{
  "init_std_qkv": 0.0239,
  "batch_tokens": [32768, 65536, 98304],
  "steps": 12507
}
Each number is 128 + 24 x the weight over its row's rms, rounded and kept within 0 to 255. Layers, rows and columns count from 0. The size above them is the row's rms in percent of the matrix's.

# layer 4 MLP up, 1216x448, rms 0.248, rows 960-969, columns 224-335
size [107 101  80  98  96 106 102 101 100 107]
[[138 146 114 116  93 131 135 127  95 136 121 106 128 112 122 120 125 135 163 121  96  97 143 118 127  91 119 163 127 104 134 154 127 123 150 166 127 121 145 142 137 128 117 102 113 103 137  96 100 100 159 147 143 105 154  83  86 124 116 108  95  90 101 133 133 113 135 115 151 134 114 143 135 125 122 124 118 127 113 162 120 103 120 122 126  83 124 110 124  76 114  94 122 113 134 164 132 171 122 140  97 123  68  85 135 137 147 188 107 113 136 134]
 [118 116  93 116  91  95 125  85 166 100 157 136  95 150  81 149 162 107 112 155 146 131 151 158  96 148 125 158 116 124 126  94  79 134 149 119 140 136 122 127 173 162 156 122 105 161 136 153 134 117 136 165 137 146 164 139 106 135 125 126 163 130 161 115 126 159 108  93 165 130 132  87 104 138 121 123 129 138 112 116 115 155 140 142 126 139 163 121 129 136 126 141  81 108 130 119 131 110  81 129 131 103 156 100 107 103 170 142 125 130 131 154]
 [117 108 160 120 115  76 150 122 183 135 120 118 172 117 101 118 143 151 107 124 154 177 136 137 119 164 117  96 121  78 109 121  99 119 154 118  89 179 160 126 117 208 101 106 163 132 178 102  93 124  97  98 165 109 148  86 119 147 164  88 154 113  96 113 125 119 146 144 110 124 103 134 124 121 121 115 118 144 102 126 125 142 143 111 132  99 144 118 161 121 135 130 116 128 103 137  75 130 104  79 133 137 126 100 136 131 135 156 143 143 152 129]
 [131 122  90 122 133 129  93  71  78 105 128 122 134 105 153 123 136 125 163 144 144 133 127  98 198 144 153 174 113 141 120 141  86  94  91 138 124 119 126 115 129 145 128 124 129  82 102 124  98 149 138 125 147 103 160  78 141 127 154 131 139 147 127 145 151 139 135  60 151 149 106 162 131 126  93 145 114  83 178 155 124 135  98 146 102 116 117 163 111 143 112  90 133  95 111 146 125  71 118 139 114 129 116 115 132 127 164 140 117 149  79 117]
 [127 107 131 140 103 125 129  94 201 111 146 125 133 157 101  96 116 151 153 170 121 103  86 148 133 147 157  84 149 135 120 134 111 147 104 137 128 107 141 111  91 148 108 158 120 131 109 120 107  97 150 132 109  83 116 111 134 108 160 100 186 132  92 112 154 140 146 154 114 127 123  79 120 119  87 120 169 123 110 170 158 122 114 132 151 126 118 117 160 154  85 156 171 146 148  94 140 145 140 150 130 150  78 110 147 115 131 145 155 116 102 130]
 [127 133 121 109 156 135 134 114 117 158 120 169 122 140 109 152 132 153 121 109 147  83  99 103 121 155 132 122 130 103  86 120 153 109 126 109 135  87 128  90 198 131 162 153 136 144 112 138 123 165  92 152 118 138 127 120 135 132 110 126 119 100  95  85 125 120 151 102 114 113 121 142 176 144 108 125 115 111  82 145  99 131 137 105 134 122 121 125 121 156 106 108 127 147 159 175  98 139 148 114 176 163 164 106 143 142 136 132 155  94 129 163]
 [102 106 139 179 144 102 115 165 145 143 153 119 122 128 131 139 151 128 100 154  88 109 172 112 171  87 139 112 120 138 119 131 108 118 150 159 150 146 161  92  99 171 156 123  98 134 115 114 134 120 100 158 152 129 134 144 129 142  95 169  78 121 116 139 182 156 105  98 147 126 139 132 116 135 140 124 119  99 126  96 163  93 148 123 115 120 157 145 125 134 113  84 112 134 138 114 103  79 129 164 111 127  91  83 144 114 145 121 140 140 134 138]
 [119  92 104  74 158 125 101 125 129 114 116  83 111 157 112 130 130 140 106 175 118 166 100 140 108 143 111 122 114 142 112 142 163 125 109 173 166 120 115 161 136 121 149 135 120 143 119 121 109 143 151 130 121 139  98  92 110 105 117 188 111 125 108 145 172 151 157 157 145 105 132 150 126 123 141 129 100 142 154 136  99 100 133 107 138 160 134 142 147 158 105 146 143 107 115 138 157 156 132 111 110 117 154  84  90 142 138 191 127 115 154 130]
 [115 169 135 109 126 117 136 148 147 128 155 149 123  84 107 133 121 140 160 174  95 138 119 117  85 111 133 111 117 131  95 121 127 130 134 118 124 142 109 106 107 115 161 113 138 153 108  88 141 105 128 116 104 128 118  95 138  99 144 122 134 134 159 155  92 132 159 153 126 132 118 156 138 152 127 119 167 138 110 112 141 107 158 130 125 101 132 137 143 155 112 151 109 127 118 149 164 148 129 183 182  83  93 111 110 120 119 103 134 175 134 106]
 [121 144 131 117 111 159 134 144 130 117 169 164 114 121 111 110 125 141 159 115  67 105 140 136 134 123 130 173 150 149 126 175 111 141 109 106 147 103 115 148 124 123 117 189 131 165 155 140 103 125 153 156 129 134 123 120 134 135 164 110 155 111 135 114 121 136 124 137 145 152 114 102 136 123 131 166 137 149 194  96 104 143 137  98 141  43 158 164 135  87 164 181  94 114 143 141 134 167 142 127 153  85 108 126  86 113 105  99 154 139 126 161]]
# layer 4 MLP down (transposed), 1216x448, rms 0.279, rows 960-969, columns 224-335
size [101 101  84 102  97 104 103  99  99 103]
[[103 106  98  89 120 129 164 137 132 143 109 147 117  70 142 123 129 104  83 129 139 139 133 135 127 146 156 134 137 184 136 139 106 122 125  85  96 141  96 121 154 140 126 127 130 108 111 161 140 141 100 139 132 123 139  94  81 131 127 130 170 105 118 116 133  98 109 129 133 140 127  99  80 156 149  72 172 111 124 126  66 158 105 145 133 149 115 125 123 121 119 123 110 133 140 107 128 127 110 111 119 133 182 170 124 132 138 130 140 168  87 151]
 [ 81 168 107 127 126 112  72 147 116 143 113 122 119 142 132 103 111 112  77 159  89 170 108  87  94 133 144 125 127 140 123 128 136  99 174 120 121 133  94 125 115 151 149 156 120 110 110 112 124 115 168 106 140 123 138 108 157 139 129 114  86 134 133 109 121 145 149  88 122 133 116 132 137 151 138 148 121 103 155 101 116 138 171 106 186 176 157  80 156 109 113 120 111 135 107 147 139 113 109 114 123 138  90 103 125 120 103  93 109 120 123 104]
 [131 129 116 143  87 110 136  99 172 148 145 150 146 119  88 125 104 132 127 180 140 107 118 124 113 111 141 109 142 138 121 149 132 115 128 169 140 160 123 123 138 136 161 148 147 127 129 105 161 160 158 141 114 107 126 129 130 100  98 117 115 131 109 121 109 107 135 138 153 132 131  91 105 139 140 101 119 154  69 109 121 141 132 119 104  90 154 105 141 120 134 140 142 148  80 170 121 132 133 103 162 132 126 141 147 154 117 156 171 135 145 150]
 [126 119  78 126  87 148  94 160 112 135 109 177  95 161 158 115 110 129  94  85 106 122 133 145 100 117 116 100 137 125 102 131 141 139 137 173 155 128 126 137 111 133 127 122 121 163 110  85 132 131 152 105 138 164 151  99 162 124 116 138 143  85  88  69 121 139 130 137 116  95 122 151 117 138 142 133 130 129 128 153 149  97 120 103 104 137 107 117 112 133 150 143  57 119 170 136 122 108 111 120 128 132 129 118 136 143 152 129 139  72 165 125]
 [138  77  87 147  87  66 135 136 113  99  87 169 166 138 131 128 111 144  49 114 145 133 141  90 118 165 171 132 119 129 170 129 136 124 144  96 161 143 113  97 145 143 133 122 125 122 152 167 153 138 117 103 120 152 171 167 113 133 142 107 121 140  71  90 113 138 144 154 145 128 116 129 119 109  90  86 121 146 147 139 148 156 152 117 127 126 125 128 129 113 156 120  98 121 149 151 130 125 141 164 100 162 146 152 125 128 135 160 178 126 117 130]
 [151 132 155 169 163  93 110 140 141 132 130 157 174 155 147 158 148 173 153 113 110 116 137 137 120 137 107 137 185 111 137 137 148 122 140 176 189 132 132 162 126  39  99 142 134 130 115 101 127 124 152 129 110 135 131 139 115 135 130 110 100 105 123 172 121 134 150 145 105  92  96 103 146 154 112 134  82 152 126 123 162 156 164 113 150 128 110 159 150 131 139 108 125 116 145 160 127  91 149 136 124 179 104 164 131 146 160 164 134 111 133 105]
 [139 146 118 143 173 144 120 132 111 123 115 140 101 145 128 142 113 128 131 119 131 128 131 170  92 126 135 137 153  94 116 122 125 115 138 101 162 158 119  79 110 132 102 137 163 136 108 125 172 133 151 147 101 144 133 132 152 122 115 143 201 142 125 147 134 102 117 116 138 143 123 133 134 139  86  87 148 105 125 133 170 130  61 113 114 171 133 135 145  80 130 133 186 120  67 118 152 141 185 105 121 119 135 171 161 132 121  95 120 150 113 150]
 [131 115 119 115 136 150 122 103 154 171 135 119 142 156 158 126 133 142 129 104 119 124 116 135  98 116 161 174 107 141 143 103 131 120 138 134 130 125 127 153 113 167 118 150 138 149 139 123 115 120  96 130 100  96 128 105 114 119 128 141 130 151 120 120  87 151 153 123 128 133  86 140  90 114 116 124  98 124 143 111 100 113 149 140  89 150 117 130 144 125 145 148  96 167 125  95  87 104 147  97 114 143 162  92 127 161 101 120 150 109 129  96]
 [127 109 120 113 128 116  84 134 102 131 123 135 162 131 124 121 132 129 140 124 147 161 109 159 108 120 151 133  92 163 150 125 149 124 143 152 134 127 144 106 128  95 105 149 154 134 186 103 119 129 136  93 117 127 144 133 115 120 121 122  71  69 122 148  64 167  82 129 105 106 123 109  95 114 145 105 183 155 185 132  73 161 129 120  80 123 119  98  86 108 146 116 137  75 115 163 128 113  94 154 135 132  97 151 188  89 142  90 131 133  58 101]
 [110 131 141 124 141 169 142  86  84 189 165 128 111 126 102 129 151 164 111 164 143 109 131 119 108 115 148  86  77 152 106 143 118 157 136 115 167 107 141 129 141 151 119 137 140  90 108 145 101 135 127 149 138 144 112 145 127 146 127 109 117 137 166 156 162 177 126 196 161 164 125 158 139 136 124 118 114 119 119 138 124 158 137 128 120 144  79 102  80 106 143 108 114 141 155 148 139 121 147 150 160 149 153  98 150 142 155 125 129 120  98 123]]
# layer 4 MLP gate, 1216x448, rms 0.248, rows 961-969, columns 224-335
size [101  82  98  92 109 107  97  99  99]
[[151 159  97 113 125 131 161 133 173 167 147  84 107 126 144 140 158  85 218 144 116 140 120 119 142 117 110 111 168  90  93 130 139 109 131 109 136 149 120 110 146 114 108 132 168 124 103 162 136 125 112 121 124  98 128 116 165 138 153 115 115 163 159 124 140 113 124 101 159 124 135  63 124  66 172 124 158 157  96 110 116 165 165 132 114 130 144  86 145 164 127 157  85 158 121 126 103 161 113 116 114 131 141 145 122 101 100 112 107 109 152 109]
 [140 137  96 136 148 152 121 134 113 120 163  80 155  98 108 104  88 179 134 153  97 164 112 109 118 170 132 138 101 175  86 139 133 135 154 148 112 146 113  91 140 132 122 141 112 138 139 122 133 124 108 159 119 126 173 109 141 151 179 108 138 157 116 115 111 128  99 109 130 112 118 150 108  58 116 102 125  80  98 111 124  98 100  81 155 104 132 127 109 120 117 143 164 134 103 130 126 137 104 119 117 139 116 153 151 111 165 115 131 157 136  98]
 [118 110 114  87 114 115  67 127 151 125 167 152 126 118 151 125 126  92 105 112 133 111 150 113 129 143 146  71 125 166 108 130 169 138 156 126 109 138 142 143 164 154 140 150 112 186 164 139 106  58 139 143 148 165  82 155 148 141 116 164 117 114  82 111 187 131  87 143 127  91 120  92 152 117 159  85  97 159 126 141 142 139 100  75 148 102 108 109 130 122 161 105 112 162 165 151 123 169 144 139 113 103 147 143 146  87 133 132 130 104 180 144]
 [127 155  97 131  89 123 134 114 162 112 104 146 187 118 101 141 137 121 142 146 102  69  78 105 161 123 173 132 106 160 126 135 131 112 121 108 146 109 101 147 113 172  98 116 160 108 130 121 105 127 171 115  80 136 114 153 157  83 118 116 159  93 139 150 150 138 173 141 139 121 115 125  94 130  95 129 157 110 113 118 107 159 113 139 135 123 104 123 149 115 115 144 151 133 141 136 151 161 149 173 113 131 118 110 142  85 146 179 162 130 109  85]
 [110 127 159 112 128  84 152  78 122 103 127 126 158 110 129 132 143 170 137 106 154 152 151 133  89 100 177 132 133 153 177 174 137 137 142 116 159 139 125 111 107 111 125  78 172 134 132 124 110 127 147 140 118 153 135 126 136 121 157 121 107 101 119 162  84 116 131  70  73 156 178 145 125 140 120 137 136 116 131 135 125 140 231 105 160 153 188 148 133  82 131 117 134 110  99 128 133 127 121  84  89 161 144 121 131 142 123  98 117 147 170 136]
 [172  97  94 187 132 136  90 110 139 122 117 140 147 128 182 117 161  93 118 150 135 106 151 130 100 103 156 145 112 143 161 111 154 120 155 109 109 110 138 169 146 147 148  89 128 133  74 148 112 152 135  91 137 161 109 170 135 113 130 125 137 106 104 144 115 112 103 117 126  91  99 126  86 126  89  91 112  99 158 187 144 143 127 136 132  79  90 177 114 158 113 161 133 146 137 139 119 118 123 134 112 149 132 125 107 127 182 108 127 101 155 138]
 [109 106 101  89 133 141 132 140 169 108  90 102 147 156 142 101 113 186 142 162 104 156 125  91  83 169 128 145 130 139 133 101 170 111  99 147 146 133  95 174 121 142 116 102 148 192 125 111 130 138 128 142 114 163 104  98 125  89 114 173 100 115  90 157 127 114 126 133 158 134 168 174  92 148 151 135 141 122 160 123 119 146 123  90 147 138 109 152 127 139 141  96 156 130 117 146 106 153 116 104 129 110 170 110 131 123 146 166 150 117 138 171]
 [139 117 115 145 103 140 141 139 124 130 113  85 124 117 112 100 173 128 113 127 136 138 147 115 136 127 139 145 112 120 129 147 122 130 100 153 120 150 140 119 137 142 155 135 109  89 117 145 119 158 125 138 128 101 122 145 105 178 104 142 178  97 146  94 116 149 114 138 135 122 109 128 134 140 109 105 167 128 160 119 135  91 127 130 124 118 147  86  85 153 154 144 139 164 127  79 114 127 112 143 119  80 147 151 164 177 118 115 123 111 122 128]
 [145 156 170 110 110  89 113 120 115  77 148 112 141 152 110 132 109 135 127 162 110 136 116  95 151 129 109 111 155 115 119  96 133 112 135 156 106 157 125 116 100 124 140 148  97 141 131 120 107 154 122 111  65 117 135 120 143 134 107  93 167 124 124 123 107 136 129 109  97 104 139  64 133 137 158 107 168  88 145 118 165 154 123 116 118  88 159 111 137 138 125 121  74 127 131 167 171 143 148 118 124 149  83 161 106 107 104 152 139 137 131 159]]